config = dict(
    d_model=96,
    vocab_size=32311,
    norm='rmsnorm',
    rope_fraction=1.0,
    bias='none',
    tie_embeddings=False,
    init='normal',
    optimizer='muon_variant',
    lr_head=0.00634,
    grad_clip=1.0,
    decay_shape='linear',
    z_loss=1e-05,
    steps=7517,
)
Each number is 128 + 24 x the weight over its row's rms, rounded and kept within 0 to 255. Layers, rows and columns count from 0. The size above them is the row's rms in percent of the matrix's.

# layer 3 MLP up, 256x96, rms 0.0925, rows 191-214, columns 0-95
size [ 94 102 105  97  93 108  94 115 104  93 102  91 110 104  95 103 102  85  99 104  93 102 117  98]
[[119 136 177 148 131 128 130 113  88 121  84 108 117 160 174  91  92  56 159 105 113  88 127 138  84 164 143  87 142 102 137 134  99 125 120 132  98 134 160 173 105  93  95 108 114 153 125 116 102 117 103 127 136 161  98 121 126 104 106 130 163 109 111 141 129 107 108  95 127  99 115 113  96 121 150 121  88 166 159 123 127 111 138 151 118 115 140 117 151 125 110 139 140 123 135 118]
 [146 161  97 117 119 144 192  53 153 148 139  97 127 147 137 153 125 177 110 138 121 130 147  89 157 126  86 164 123 131 109 112 177 129 105 148  88 108 133 108 105 142 114 139 120 150 117 149 132 160 117 114  96 130 105 126 115  99 154 138 133 120 125 121 135 142 162 182 152 143 141 139 168  99 154 150 166 117 107 103  91 120 140 119 129 118 134 168 110 137 156 112 120 124 102 111]
 [155  74 100 144 138 119 123 103 112 190 104  88  98 115 126 108 120 163  99 139  97  85  98 120 153 133 108 130 162 112 135 132  94  95  71 116 125 130 163 137 115 153 149 130  99 123 135  88  90 141 121 121 100 126  96 138 150 143 139 154 171 113 118 110 106 101 137 119 112 159 133 172 109 130 160 149 158 120 135 111 136 152 130 125 173 129 107 119  94 123 129 107 138 110 126  81]
 [136 117 129 119 101 120 192 152 134 183 103 122 144 163 102 134 146 136 148 145 141  94 145  92 130 110 115 137  98 142 107 106  98 157 121 138 140 162 128  79  97  95 169 125 166 118 142  76 153 150  86 134 130 133  90 120 138 160 107 143 151 109 121 145 133 119 120 103 108 147 109 122 150 111 128 150 127 125 198 126 141 142  79 134 104 136 135 157 138 158 139 111 116 136 113  88]
 [114 155  80  96  59 124 106 119  91 159 122 133 151 116 148 122 112  99 161 149 157 145 107 129 147 158 159 168 131 129 106 128 153 103 111 128 119 171 103 140 158 100 115 153 136 111 157 135 132 112  98  98 143 134 114 119 143 126 116 164 135 146 134  82 135 139 139 167 154 125 114 114 105 108 104 116 127  84 136  84 126  95 106 153 126  94 151 146  95 102 153 127 144 146  70 128]
 [139 132 129 119  82 128 151 104 145 109 117 124 117 110 133  83  89 166  97 108 162 127 166 139 147  87 138 149 184 116 110 114 106 120 129 143 147 124  95 136 129 132  94 133 116 136 160 177 103 113 129 121 104  82 132 107 140 131  92 143 139 142 108 137 106 116 107 130 153 186 102 127 106 129 143 124 124 107 105 127 125 152 146  92 145 169 126 151 179 135  94 169 179 109  96 123]
 [124 146  93  98 124 168 133 110 121  76 141 147 124  83 106 142 117  85 102 105 117 151 121 131 112 115 135 136 161  62 157 167 146  99 132  87 144 108 144 148 100 118 125 156 110 145 169 130  77 107 101  90 108 126 101 155 105 166 120 157 110 116 130 134  79 111  92 121 153 138 157  83  84 131 119 133 113 141 132 146 115 112 126 120 103 113 118 133 150 129 116 104 136 139 146 147]
 [126 142 162 143 136 158 153 115 129 134 101  95  85 120 149 131 118 118 120 144 101 131 103 108 119 141  94  88 149 105 147  85  76 129 121  92 102 113 199  90 140 140 108 156 104 139 138 152 131 116 129 131 126 144  91 150 146 130 141 144 155 146 114 128 105 133 122  92 115 152 106 103 127 183 117 155  98 179 125  97 122 140 137 153 149 113 141 159 153  93 134 182 126 150 153 120]
 [ 91 101 124 146 125 103 107 126 145 103 125  76 173 133 103 163  81 135 153 112  71  97 163  99  86 107 185 142 140 145 106 171 118 125 136 110 147 110 110 121 123 107 129 150 168 100 141 102  87 144 134 133 121 148 119 145 120 138 140 121 146 152 138 162  70 116 124 152 145 122 128  94 109 135 147  91 137  89 127 149 106 128 108 128 138 114  88 108 134 111 126 163 112 127 142 108]
 [ 92 146 100 165 149 177 162 141 133 115  96 121 155 162 142 114 101 110  76 106 151 133 149 134  95 105 134 135 129 117 128 174  91  93 140 112 116  93 116 105 129 149 114 134 138 122 132 119 102 131 148 148 129 107 106 157 104 179 137 129 152 136 221 152 124 108 136 152  80 151 116  92 110 121 126 136 129 128 136 104 100 112 106 130 112 103 111 159 139 142 120 118 129 118 135 166]
 [129 148 149 141 159 150 107 100 111 153 119  98 134 116 101 132 135 158 157 160 181 129 115 161 118  95 149 156 139 118 144 146 139  99  98 112 171 106 117 129 132 149 107 122 116 108  89 197 143  90 168 119 130  82 164 128 127 131 132 137  93 130 133 111 145 113 131  96 107 120 130 157 140 160 108 150 139 157 100 149 163  92 177 166 123 131 116 108 121 118  83 143 153 121 105 143]
 [121 110 150 161 166 122 156 121 146  91 138 170 140 106 160 102 120 150  92  81 133 123 155 152 194 131 122 162 122 165 100 109 128 108 121 127 139 173 157 131 135 166 138  97 140 130 104  87 128 104 106 159  67  97 132 116 130  99 141 136 128 117 129 113 152 115 120 116 163 121 139 148 128 156 161 139 100  81 118 133 115 118 164 123 170 121 139 151 144 133 119  87 120 130 118 162]
 [ 95 131 131 136 129 139 113 140 135 121 193 127 130 110 151 125 127 104 119  94  97 123 115 121 135 160 137 102 108 107 133 134  80  91 130 111  88 134 179 133 124 117 135 123 135 145 146 111 176 202 140  93 136 116 125 120 122 122  98 138 101  87 127 132 129  77 120  93 137 160 112 131  98 136 104 126  69 156 179  92 118 131 130 159 104 122 107 115 115 109 110 116 162 124 156 131]
 [176 146 129 133 159 134 143 119 107 117 125 103 119  80  83 153 129 124 122 150 166 175 122 122 113 127  83 128  95 125 146 146 123 130 163 155 166 110 144 148 101 136 170 150 148 145 112 136 157 146 100 119 127 103  98 143  99 133 133 111 106 140 138 142 121 181 167  76  88 144 112 145 127 121 179 128 149 185 148 132  97 148 140 136 154 108  95 117 116 118 102 149 114 114 135 154]
 [109 104 160 144 127 142 105  83 128 100 101 113 125 131 181 135 137 167 157 119  91 146 174 116 151 110 133 114 102 127 115 139 124 156 131  95 104 141  97 136 140 141 110 111 142 135  97 119 160 165 141 137 165 149 148 112 126 127 115 119 136  87 140 151 157 140 125 140 102  87  65 137 127 102  97 194 127 133 109  86 144 142 112 126 121 133 108 113 159 111  80 157 160  98 126 143]
 [171 128 114 101 118 117 174 148 155 130 159 125 170 140 115 116  51 127 131 105 113  62 122 118 133  88 115 100 150 128 118 132 150 131 117 122 127 124 102 117 149 145 120  92 120 136 133 120 163 122 119 119 106 139 131 199 115 151 115  94 119  84 119 113 136 134 118 159 148 124 110 125 130 145  77 141 102  86 127  84  95 140  99 127 104 179 149 124 124 133 137 128 106 117 126 105]
 [ 77 119 195 168 149 126 156 135 154 114 102 126 137 117 110 118 129  58 134 131 126 139  73  85  94 112 150 130 126 142 133 154 142 125 128 153 153 122 122 166 104 166  83 138 128  84 113 100 167 118 142 124 102 135 125 125 111 143 121 111 103 114 175 155 138 126 108 130  96 117  99 150 110  94 101 121  89 146 126 116 164 103 139 135 115 174 119 127 122 117 111 134 104 125 117 141]
 [131 126 104 113 138 130 107 104 133 125 164 144 134 108 116 152 151 128 113 132  69 128 123 134 179 149 125 133 121 120 133 101 120 128 181 119  50 131 114 115 132 149 133 130 158 125 160  98 150 169 114 145 153 124 159 130 125 108 132 125 159 100 140  96  72 128 117 142 124 174 153 115 138 160 127 164 105  74 115 142  86 120 183 134 124 144 143 128  86 126 125 142 162 130 145 157]
 [182 122 125 158 188 123 114 108 118  78 120 137 158 142 126 157 159 131  85  99 136 159 117 159 109  99 162 120 114 128  71 141 148 131 115 125 146 121 151 156 123 118 144 113 108 134 150 111 108 135 129 105 110 111 132 177 130 140 144 143 155 136 144  97  90 111 103 117 144 146 159 142 137 154  89 145 158 130 128 124  87 128  96 135 167 121 119 174  92 123 142  92 133 160 169 119]
 [ 92 132 129 125 154 131 112  82 110 140 148 134 139 138  80 132  97 113 128 118 146  89 113 109  90 122 155 126 140 102 152 102 118 113 127 139 126 115 148 121 101  89 146  79 152 133  83 104 111 121 173 130  94 126 131 146 128 108 142  97 162  91 149 108 104 120 123 101 145 139 104 132 122 150 119 127 154 100 139 107 139 118 189 103 138  61 151 156  98 131 135 134  98 186 111 106]
 [154 110  97 115 117 173 150 159  88 109 104 108 114 154  92 142 114 110 111 153 123 146  96 114 110 117 151  74 126 129 123 129 116 102 175 127 135 137  92 117 169 108 163 136 119 122 122 132 114 125 111 116 128 166 126 157 135 159 124 116 160 106 123 110  89 128 102 127 158 133 105 107  66 130 178 108 124 115 137 119 123 140 136  99 122  88 124 143 110  92 142 100  84  88 152 178]
 [150 165 101 112 101 135 132 154 145 129  86 117 170 165 144 132 103 141 107 104  98 118 124 109 133 147 145 113 152 110 141 172  88 137 102 120 116 131 122 123  82 138 149 152 133 139 116 139  84 122 113 176 132 116 142 160  80 134 135 101 128  83 155 104  73 131 131  88 143 114 134 116 153 136 118 166 125 113  91 142 126 131 150 127 131 186 133 175 152 147 110 124  97  91 150 113]
 [168 143 111 156 141  71 137  95  81 140 164  98 107 108 140 158 156  96 115 129 126 112 125 140 145 144 121 125 169 139 120 160 149 158 118 101 124 123 168 166 147 141 131 169 152 123  62 135 102 134 165 135 176 128 147 112 123  97 144 122 125 105  71 170 104 130 138  60 121 117 120 128 110 122 114 138 135 115 124 117 123 132 135 109 131 128 149 101 125  89 123 105 120 129 152 131]
 [168 117 145 128 102 108 150 141 137 131 114 138 114 138 107 106 128 149 132 135  91  95 146 126 123 125 104 139 137 103 138 119 100 165 129 105 115 137  89 128 166 131 162 140 142 148 152  35 142 131 113 154 111 104 108 122 127 114 165 153 129 118 121 137  84  74 121  82 106 149 133 174 119 172 148 136 129  86 139 124 129  94 153 137 162 140 137 169 119 119 146  99 111 116 168 139]]
# layer 3 MLP down (transposed), 256x96, rms 0.0799, rows 191-214, columns 0-95
size [ 89 100 110 103  91 111  91 114 101  88 102  88 106 101  90 102 110  87 102 101  99 110 104  96]
[[130 120 141 191 168 105 146 144  80 131 108 115 132 124 143 115 196  89 137 103 135  96 109 144 118 108 147 115  89 108 159 113 106 121  88 121 128  92 101 163 150 120 154 121 144 124 125 102 149 107 103 162 167 160 100 147 108  85  97 120 160 127 132  96  97 137  91 103  91 139  86 134 130  98 134 120 134 130 140 151 119 105 126 114 132 137 120 176 132 117 117 154 146 143 129 148]
 [131 151 183 105 158 166 154 117 136  58 131 149 122 143 166 103 136 129  86 134 131 161  83 100 111  96 122 165 170 114 151 154 157 158 103 166 135 107 124 128 152 118 120 140 124 151  81 128 150 126 145 100 159 165 111 120 112  96 121 109 114 155 100 175 102 148 141 156  92 137 118 111 145 121 125 145 131 127 114 142 118 129 115 113 154 135 159 114 120 152 132 133 127 164 116  90]
 [117 179 124 149 169 132 139 143 162 141 166 131 144 143 161 129 101 141 171 124 123 122 151 119 108 150 131 115 122 141 135 100 112 121 181 164 112 113 115 137  98 123 123 126 161 138 114 159 181 139 121 149  59 109 166 164 127  61  95 119 131 170 157 120 145 151 127 111 142 106 144 111 133 143  84 119 126  98 118 145 126 134 127 132  99 100 146  97 133 120  99 113 125 150 152 159]
 [174 133 157 120 144 129 126 126 110 154 140 108 122 130  84 169 101 136 140 152  71 116 131 117 144 159 136 122 142 121 127 163 104 105 146 195 133 146 126 143 133 129 125  87 174 108 129  97 155 139 123 137 151 142 125 104 171 119  85  98 130 112 150 186  83 177 114 139 118 151  91 121 109 140 139 137 134 120 142 134 144 121  92 123 115 100 144 122 146 111 182 158 125 129  98 114]
 [164 104 153 119  82 105 100 119 101  82 117 113 135  78 122 128 183 131 101 117 117  92 125 157 101 137  98  93 139 143 120 114 153 148 153 129 151  73 153 119 111 132 126 114 137  82 125 115 100 143 126 137  95 109 151 148 111 139 149 136 104 103 151 174 148  92 122 101 188 156 135 163  97 156 144 122 132 150 126  97 136 116 148 104 116 133  91  95 145 139 150 146 137 125 114 127]
 [136 135 152  86  86 144 110 122 122  98 150 124 116 146 127 138 113  89 101 140 168 161 160 117 147 106 128 104 153 142  99 145 124 132 139 118 160 139 103 114 117 134  87 121 195 138 173 160 104 139 175 175 161 107 149 140 157 142 128 158 135 126 147  98 140 137  95 128 123  89 130 121 104 109 115 106 146 129 106  87  95 158  74 147 132 117 122 125 135 108 121 161 161 151 122  99]
 [145 156 129 132 126 162 138 106 123  83  99 141  97  88 122  90 142 114 137 119 187 131 119 152 104 136 144 112 135 102 132 132 166 118 139 149 139 151 134 155 196 148 140 141  99 161 126 119 184  79  91 157 164 147 122 105  97 118 116 151 129 121 169 148 158 140 111 110 123 118 163 136  79 127 142 127 142 128 108 157 112 140 152 144 153 121 110 155 132 133 132 139 156 170 122 163]
 [107 127  90 122  98 109 130 157 122 145 125 144 147 112  97 124 140 141  89 133 152 117 136 162 135 158 134 173  93 139 115 153 175  86 134 175 163 121  70 128 107 141 123 123 142  92  94 135 130 122 148 105 152 132 137 124  94 118 134  81  78 137 100 163 143 126 140 143 140 143 150 157 145  91 112  88 154 127 120 116 124 141 141 104 109 143 104 107 122 151 157  68 142 122  87 128]
 [128 173 169 123  83  91  81 142 164 114 128 118 131 139  91 144 136 118 133  99 134 117 154 128 102 101 113 133  84 156 130 143 101 129 101 143  96 119 143 148 116 126 106 123 125 117 139 154 103 120 109  94 157 147  84 143 133 146 120  92 143 124 141 169  95 115 164 161  76 137 136 122 130  76  97 115 157 133 101 111 112 148 143 103 133  97 143 106 104  86 159  87 108 105 135 143]
 [152 131 119 110 107 113  85 133 144 151 145 126 111 111 135 179 141 115 141 140 125  92 144  79 143 136 110 140 118 142 151 146 155 155 179  74 132 186 138 110 136 106 160 134 145 116 101 118 132 154 118 108 158 102 158 115 123 151 110 102 109 163 111 112 129 107 140 145 151 130 130 156 112 110 159 116 124 165 104 117 139 135 148 134 129 168 131 167 176  87  92 124 136 153 187 152]
 [120  98  80 117 102 165 129 146 181 118 137 143  97 163 135 173 158 151 164 108 169 174 146  86 138 131 112 114 113 160 108  98 121 141 168 119 114 112 135 140 138 100 106 138 125 168 142 141  87 145 137 118  97 139 114 123 107 146 102 161 146 134 129 118 134 145 122  99 138 126 123 129 119 135 180 123 143  92 127 162 114 122  87 145 145 154 147  93 138 167 177 134 107 158 150 137]
 [133 132 118 111 123 125 115 138 160  72 131 117  80 119 102 103 172  88  98  84 135 161 152 198 106 120  97 163 132 126 143 120 139 105 176 105 127 178 149 135 153 139 138 152 125  95  91 101 110 109 126 150 102  88  97 140 130 132 153 163 115 120 156 132 138  92 119 130 134 105 147 155 116 109 160 103  96 148 132 124 133 153 117 112 145 136 131 125 126 128 121 107 136 165  94 155]
 [117 127 108 139 169 151 158  86 116 161 116 120 125 148 133 131 130 129 122  76 146 153 114 113 116  86  93 111 124 126 196 169 105 187 141 129 119 136 151 137  84 149 138 133 119 117 147 124 146 106 140 148 143 112 128 112 133 128 115 131 103  90 138 143 164  95 119 168 121 126 137 129 194 128  99 157 152 170 135 125 110 118 121 112 108 127 129 139 129 148 150  87 100  87 116  79]
 [ 99 128 124 150 143 137 104 114 151 148 171 113 126 169 133 148 102 134 143 128 113 150 172 150 108 123 168  90 156 134 150  91 101 131 122 110 120 137  94 138 113 159 101 101 156 125 112 116 225 100 126 122 128 114 144 131 132 133 137 119 172 144 115  94 135 100  97 140 130  74 174 108 122 144 138 158 102 102 112 140 144 122  90 117 131 155 163 111 134 122 146 113 109 161 128 145]
 [147 128 130 140 162 153 164 136 140 111 144 125 139 108 137  97  82 160 129 159  94 101 137 115  73 150 164 139 143 116 120 130  86 117  87 115 118 112 159  91 137 152 159 144 117 139 163  74 125 129  94 104  94 141  99 129 142  97 117  99 144 157 129 111 116 127 111 126 122 111  94 107 110  86  89 122 158 144 165 128 116 142 128 168 139 191 147 136 126 116 138 108  96 115 101 111]
 [122 156 160 144 156 158 132 135 128 163 169 111  86 165 138 154 131 166 170  86 125 147 151 111 115 121 134 127 155 148 102 106 157  65 106  94 125 141 123 109 149 116 146 107  90  98 140 118 152  75 130 128 159 120 119  91 158 121 156 126 109 102 114 155 147 139 101 133 115 133 135 114 155 103 146 128  95 167  97 105 117  94 143  97  95 155 131 123 130 106 107 130 151 139 113  87]
 [108 141 147 158 131 134  91 153 140 134 140 172 121 121 117  92 117 137 110 143 162  76 158 106 151 158  98 195 138 168 127 126 134 163 165 120 145 107 107 146 126 104 107 118  99 100 151 130 137  75 105 181  94 127  96 140 141 137 167 151 148 138 155 141 139 110 105 197 114 108 107 163 128 152 104 140 102 113 134 126 119 106 132 131 138 122 104 145 123 117 112 159 125 123 138 139]
 [135 113 125 146 138 121  97 115 140 140 137 129 150 141 129 131  84 105 114 128 123 108 147 107 129 141 168 123 137 132 147 141  90 116 143 148 105 142 105 150 110 158 163 105 130  80 155 130 171 170  83 139 125 105  99 119 128 149 172 118 117 101  93  59 114 134 144 133 107 146 125  61 122 180 107 166  97 114 124 121 110  94 144 110 111 133 124 144 106 135 152 180 146 118 139 155]
 [180 126 130  89 154 112 122 138 160  92 134 137 124 102 145 125 154 121 108  83 128 172 159 153 166 120 116 107 146 156  96 152 118 162  95 124 130 140 153 128 104 126 110 138 110 139 113 137 107 142 104 142 102 139 104 163 169 136 117 129 137 118 133 134 150  97 105 147 132 117 156 138 134 155 120 145 104 181 146  92  82 112 130 167  70 115 117 152 118 124 106 121 145 130 192 168]
 [136 106 148 132  88 129 125 142 113 121 107 165 122 147 181  96 139 140 119 141 145 139  97 111 159 125 109 129 131 142 120 117 146 120 118 116 148 148 117 168 150 134  89 143 105 144 129 115 116 145  85  83 193 166 135 105 130 106 120 160 109 137 128 124  79 154 127 151 107 152 167 139 167 126 154 159 105 130 133 172 131 109 103 164 117 186 119  81 133 128 131 155 129  81 141 110]
 [120 143 130 167 124  90 136 124 119 152 140 129 108  91 141 135 135 166 157  91 114  91 119 125 140 149 107 186 118 129 104 119 136 143 123  87  85 128  88 141  83 156 122 149 154 109 110  95 152 122 153  83 131 160 138 121  97 121 119 149 115 128 157 151 154 114 126 136 136 145 121 139 189 129  74 166 107 116 127 160 124 140 121 116 107 145 142 125 119 163 131 183 157 167 118 105]
 [122 138 139 106 140 106 141 101 120  58 134 106 101 145  68 158  93 120 142 118 158 131 171 111 121 124 122 117 155  96  81 112 139 105 147 130 103 125 122 155 120 182 134 148 126 120 140 176 136 118 159  71 126 127  99 146 147  98 122 133 119 145  90 126 155 139  85 141 129  98 164 135  98  91 115 103 107 159 120 141 147 115 129 120 130  91 147 146 110 148 115 139 109 142 129  83]
 [135 121 128 130 119  88 177 155 125 123 128  95 172 140 111 143 120 138 123 122 130 140 168 134 167  77  94 171 135 103 108 120 107 110 100  47 126 126 112 149  94 134 126 168 138 120 145 159 113 151 155 113 161 133 136 115 115 148 161 132 114 140 109 150  74 125 144 131 132 149 155 133  65 149 105 143 131 120 103 128 103 167 127 151 127 102 132 131 131 111  97 105 106 138 159 113]
 [ 84 137  90 157 129 120 119 132 118 148 126 115 149 123 123 149  98 128 145  91 173 142 167 114 157 131 133 119 117 134 157 167 152 159  97 181 166 117 123 136 122 140 136 117 131 112 100 131 141 128 140 165 157 126 176 120 112 101 113 131 150 142 119  80 121 196 161 140 146 103 146 104 123 112 105 144  84 108 136 119 147 177 135 150 146  84 148  85  99 137 106 153 136 140 109 131]]
# layer 3 MLP gate, 256x96, rms 0.0944, rows 192-215, columns 0-95
size [106 108 100  91 111  86 105  98  94 101  91 111  97  97  98 111  91 105 108 106 106 104 103  91]
[[124 105 157 151 142 147  63 169 103 130  79 131 138 144 111 121 134  98 151 158 162 162 108 162  70 114 135  93 171 141 119 135  85 138 151 161 151 120 155  94 119 135 108 135 141 117 110  77 101  99 156 119 135 151 134 110 147 140 149 100 115 139 133 137  89 115 153 101 119 101 131 100 131 164 130 108 118 151 124 174 144 115 126 128 144 135  98  87 132 124 124 160 152 137 151 135]
 [153 164 134  90 120 149 125 178 118 134 158 178 136 104 134 130 131 117 165 129 137 136 113 111 122 124 186 103 123 151 115 129 124  95 144 145  83 111 120 130 147 117 117 127 147 154 133 127 135 130  95 110  51 101 146 169 139 147 112 143 124 145  81 180 126 106 116 155 157 114 133 143 141 170  80 110  91 110  96 119 124 102 138 123 156 115 104 113 146 121 139 142 141 121 157 162]
 [ 95 106 114 115 113  75  85 153 133 166 149 159 152 112 137  92 146 108 173 144 154 121  98 139 124 107 115 137 147 138 123 127 139 152 147  84 121 120 126 146 117 123  93 109 189 151 105 126  95 133 127 189 110 136 110 134  69 153 188 134 133 125 141 126 132 145 100 133 131 120 116 125 111 122 118 147  96 158 131 133 106 129 143 155 158 118 110 135 111 134 127 134 104 166 185 158]
 [106 166  87 149  66 121 102 144  87 143  77 112 164 143  95 154 141 131 121 115 142  93 147 119  78 136 123 140 149 114  89 123 115 131 125  98 125 112 105 149 121 150  87 126 150 116 131 121 121 150 146 112 151 144 139 113 131 105 159 171 153 102 131 176 124 124 191 109 176 134  92 150 115 127 152  84  89 154 135 125 116 117 138 131 129 106 138 125 159 119 130 136 154 109 146 129]
 [102 141 151  96 135 109 190 141 115 107 117  98  78 118 101 126 123 120  83 146 135 143 178 149 154 123 127 122 172  95 122 152  98 140 128  90 138  92 106 120 143 139  94 154 133 125 135  99 106 145 139  93 116 108 137 151 130 128 128 110 152 132 129 127 104 127 143 143 119 169 119 101 121 123 134 105 142 152  68 143 143 146 132 118 127 114 104 188 173 142 166 183 153 137 103 123]
 [119 145 149  98 146 114 150 101 117 111 121 100  97  92 135 141 103 125 153 157 133 146  87 157 142 188 110  97 121  85 128  90 110 122 139 100 123 128  96 147 158 138 123 132 140 127  86 137 165 101 105 118 127 129 150 155  96 117 147 147 118 123 165 158 172 156 164 139 155 100 113 130 102  97 125 158 134 129  83 107 111 171 131 149 171 160 134 125 126 106 100 143 106 130 123 179]
 [126  66 105 173 146 144  94 104 119 144 141 117 124 127 152 153 146 149 143  95 106 141 101 101  91 116 110 121  83 146 154  88 152 116 106 126  84  95 132 134 117 128 169 167 136 147  88 114 124  99 114 143  81 117 133 132 118 126 148 131 161 160 162 137 109 121 101 137 141 152 103 116 170  98 148 144 131 173 142  97 150 103  90 116 139 110 127 107 123 104  90 156 118 125 113 156]
 [103 133 121 167  92 150  86  90 137 114 105 108 165 119  95 132 113 118 124  90 113  99 131 105  71 155 156 161 121 136 123 153  58 118 170  96 106 109 123 134 139 136 139 132 108 127 176 123  97 130 171 120 136 149  89 128 120 159 143 153 128 101 121 161  84  99 145 154 118 135 135 139 121 122  82 124 135 156 175 134 120 154 115 157 124  96 140 152 143 105 134 111 128 137 126 115]
 [135 136 146 149 121 130 129 121 109 121 114 152 166 134 181 133 119 110  85 102 106 150 134 166 124  66  93 117 138 124 136 151 104 115 115 127 112 149 152 113 129 161  92 153 127 153 146 140 127 121 110 116 104 112 101 127 119 106 126 102 133 109 185 187 144 104 112 125  98 132 116  84 165 126 114 154 131  99 135 102  88  95 147 105 122 150  98 124 179 170 115 103 126 157 119  88]
 [104 110 151 140 106 179  91 122 150 122 112 131 133 151 135 160 122 147 193 140 109 143 167 110 116 113 121 160 123 157 121 134 135 117 144 135 111  81 133 131  74 100 117 147 146 169 148 137  94 105 111 163 118 134 100 117 131 172 156 141 177 139 161 140 146 102 129  99 124 162 112 138 147 103 134 117 131 162 114 132 139  60  98 117 162 123 123 125 171 141 122 134 146 141 111 158]
 [143  97 132 148 165 139 159 120 114  80 150 179 168 127 145  90 138 133  85  98 133 117 119 168 184  94 140 151 160 145 137 116 140 120 121 108 142 155 137 143 135 147 131 123  98 123 121 113 107  84 120 139  78 103 100 162 130 136 121 129 158 140 148 107 132 118 133  90 147 144 147 143 128 161 175 128 117  82  80 137 112 123 165 114 139 129 132 148 108 143 121  75 130 141  99 106]
 [139 151 155 119 107 108  94 147 153 119 212 127 152  75  98 114  88 134 110 128 118 114 131 124 129 141 154 173  99 147 113 124  96  99 159 105 130 147 157 134 104 133 114 142 155 116 130 104 157 136 145 130 118 131 132 128 124 131 136  95 136 141 143 139 100 137 117 106 142 158  96 112  71 132 112 117  73 106 109 144 139 147 130 174 122 143 116 140 154 114 126 129 178 170 146 177]
 [124 139 136 121 112 124 167 132 154  73 143 131 123 145 105 117 152 101 195 151 163 126 143 105 143 137  96  93 110 158 112 128 152 160 141 145 128 110 128 150 119  96 144 131 138 160 172 140 140 151 109 122 187 153 127 130 113  90 134 141  92 112 130 107 149 168 125 110 100 110 117 136 171 148 128 121 124 169 145 137  80 122 141 170 135 121 104 114 108 193 102 139 133 118 125 156]
 [137 154 130 143  77 101 116 159 135 116 154 136  97 179 171 115 135 107 122 125 143 132 156 138 123 118 128 144 112 161 130 137 130 173 130 138 105 125 144 148 134 133 141 131 197 113 129 132 108 144 125 128 133 158 150 120 106 195 153 141  97 114 115 133 154 116 145  86 132 135 115 178 172 154 161 144 126 156 156 164  88 138 105 138  98  74 151 146 157 149 127 102 122 117 124 101]
 [117 115 188 138 156 136  96 134  90 172 145 134  88 117 127 145 144 134 131 123  96 136 141 161 102 116 168 120 142 160 121 118 124 105 135  94 144 111 148 104  84  93 143 138 130 119 115 123 107  89 146 178 146 153 110 100 117 173 141  97 153 144 167 139 136 156 135  93  96 149 135 135 146 144 159 124  96 138  82 117 143 145 148 126 107 108 174 107 119  87  86 108 124 109 121 115]
 [143 151 159 158 125 108 146 134  94 152 103 102 134 113 154 175 140 121 163 116 113 168  41 147 131  98 161 122 124  94 119 140 131 101  80 123 121 138 147 109 110 168  87 147 162 117 100 160 130 142 162  61 141 141 131 111 150 115 123 108 114 119 117 111 104 154 152 138 134 143 146 119 131 112 158 103 151 168  98 113 167 144 136 133 116 112 132 136 105 132 146 130 138 119 114 108]
 [136 151 137 152 120 167  86 122  88 152 157 103 130 122 137 122 167 129 161 120  82 144 150 119 147 156 134 127 118 146  98 120  97 109 156 110  74 148 136 126 106 146 141 156 148  88 137 100 154 169  93 169 124 129 104 146 133 127 135  95 129 119 109 109  79 141 101 163 142 151 164  85 144 138 139 125 106 105 123 159 105  85 178 124 125 103 122 122  94 120 146 129 104 109 145 102]
 [185 116 134 133 153 166 124 107 135 118 126 172 151  81 172 147 137 124 108 109 142 138 129 129 129 116 146 110 123 137 121 140  74 148 136 104 152 173 139 123 130 111 139 128 131 143 124  99 100 118  83 140  99 169  96 157 133 179  99 150  85 105 168  98 111  77 101 153 146 110 125 149  97 162 122 116 130 156 143 150 101 118 108 148 158 102 113 140 153 128 115 121  86 141 144 123]
 [140 114 143 130  98 138 113 165 142 108 112 119 113 127 169 110 165 151 126 160 119 143 117 142 140 141  91 125 108 144 115 142 129 126 129 144 136 135 124 102 142 155  89 171 119 137 137 166 149  98  72 103 159 119 116  86 132 123 122 157 122 176 106 143 146 144 163 153 115 118 150 121 160  86 129 105  90 171 127 156 118 117  79 158 135 181 108 103 129 114 119 120 153  63 127 102]
 [100 136 142 112 128 109 115 117 136 136 124 179 118 106 139 103 110 172 181  82 137  98 120 135 127 110 102 163 130 124 134 109 174 144  92 103  96  95  97 143 128 137 132 145 161 126 138 122 123  89 164 105 153 136 173 100  89 106 120 100 135 109 155 142 140  72 113  95 104 118 106 147 169 124  90 144 108 124 141 121 125 145 108 149 119 149 148 108 127 107 120 170 165 144 106  95]
 [ 97 109 128 102 163 119 146  63 122  68 135 131  73 151 119 157 103 175 158 105 158 126 194 118 112 148 119 141 127  80 102  93 153 106 146 141 134 108 117 127 129 177 138 148 144 129 146 138 153 123 131 114 141 115  98 132 142  89 118 125 123 130 133 152 138 118 115 175 117 124 133 111  96 110 105 140 103 164  98 124 124 117 144 102  87 102 143 131 128  93 147 121 156 136 121 133]
 [125 147 100 136  88 117 120 160 102 128 104 129 154 149 134  98  95 160 128 120 115 129 136 102 108  66 122 176 110 128  87 104 116  99  89  61 120 116 112 111 136 141 117 152  96 127 142 150 146 148 115 114  90 158 160  98 138 142 127 136  97 118 177  95 138  88 123 135 178 138 120 143  89 174 122 147 131 147 140 138 127 166 122 128 145 107 139 146 147 127 146 146 137 152 162 142]
 [105 171  90 151 113 144 126 166 110 100  90 142 149 112 143 142 118 163 128  78 150 134 131  87 148 128 171  95 128  86 118 157 152 144 131 140 106 118 142  99 146 138 141 141 151 167 129 142 151 142 142 148 105 106 153 114 123 133 109 125 154 135 108 130  85 130 159 165 174 127 113 109 148 123  88 131 103 117 169  86 169 116  91 144 136 106 107 121 147  96 143 155 127  95 123  85]
 [110 169 128 124 148  96  84 122 121 114 125 127 186 127 149 134  81 127 158 158 181 102  81  73 156 173 152 140 106 123 118 125 127 115 120 101 127 143 121 136 121 121 117 136 134 124 158  80 109 107 138 154 116 171 115  78 140  93 129  77 130 144 107 148 123 100 140 125 144 119 151 152 155 109 145 113 134 130  88 139 125 109 123  94 106 110 130 118 142 116 148 122 117 168  98  98]]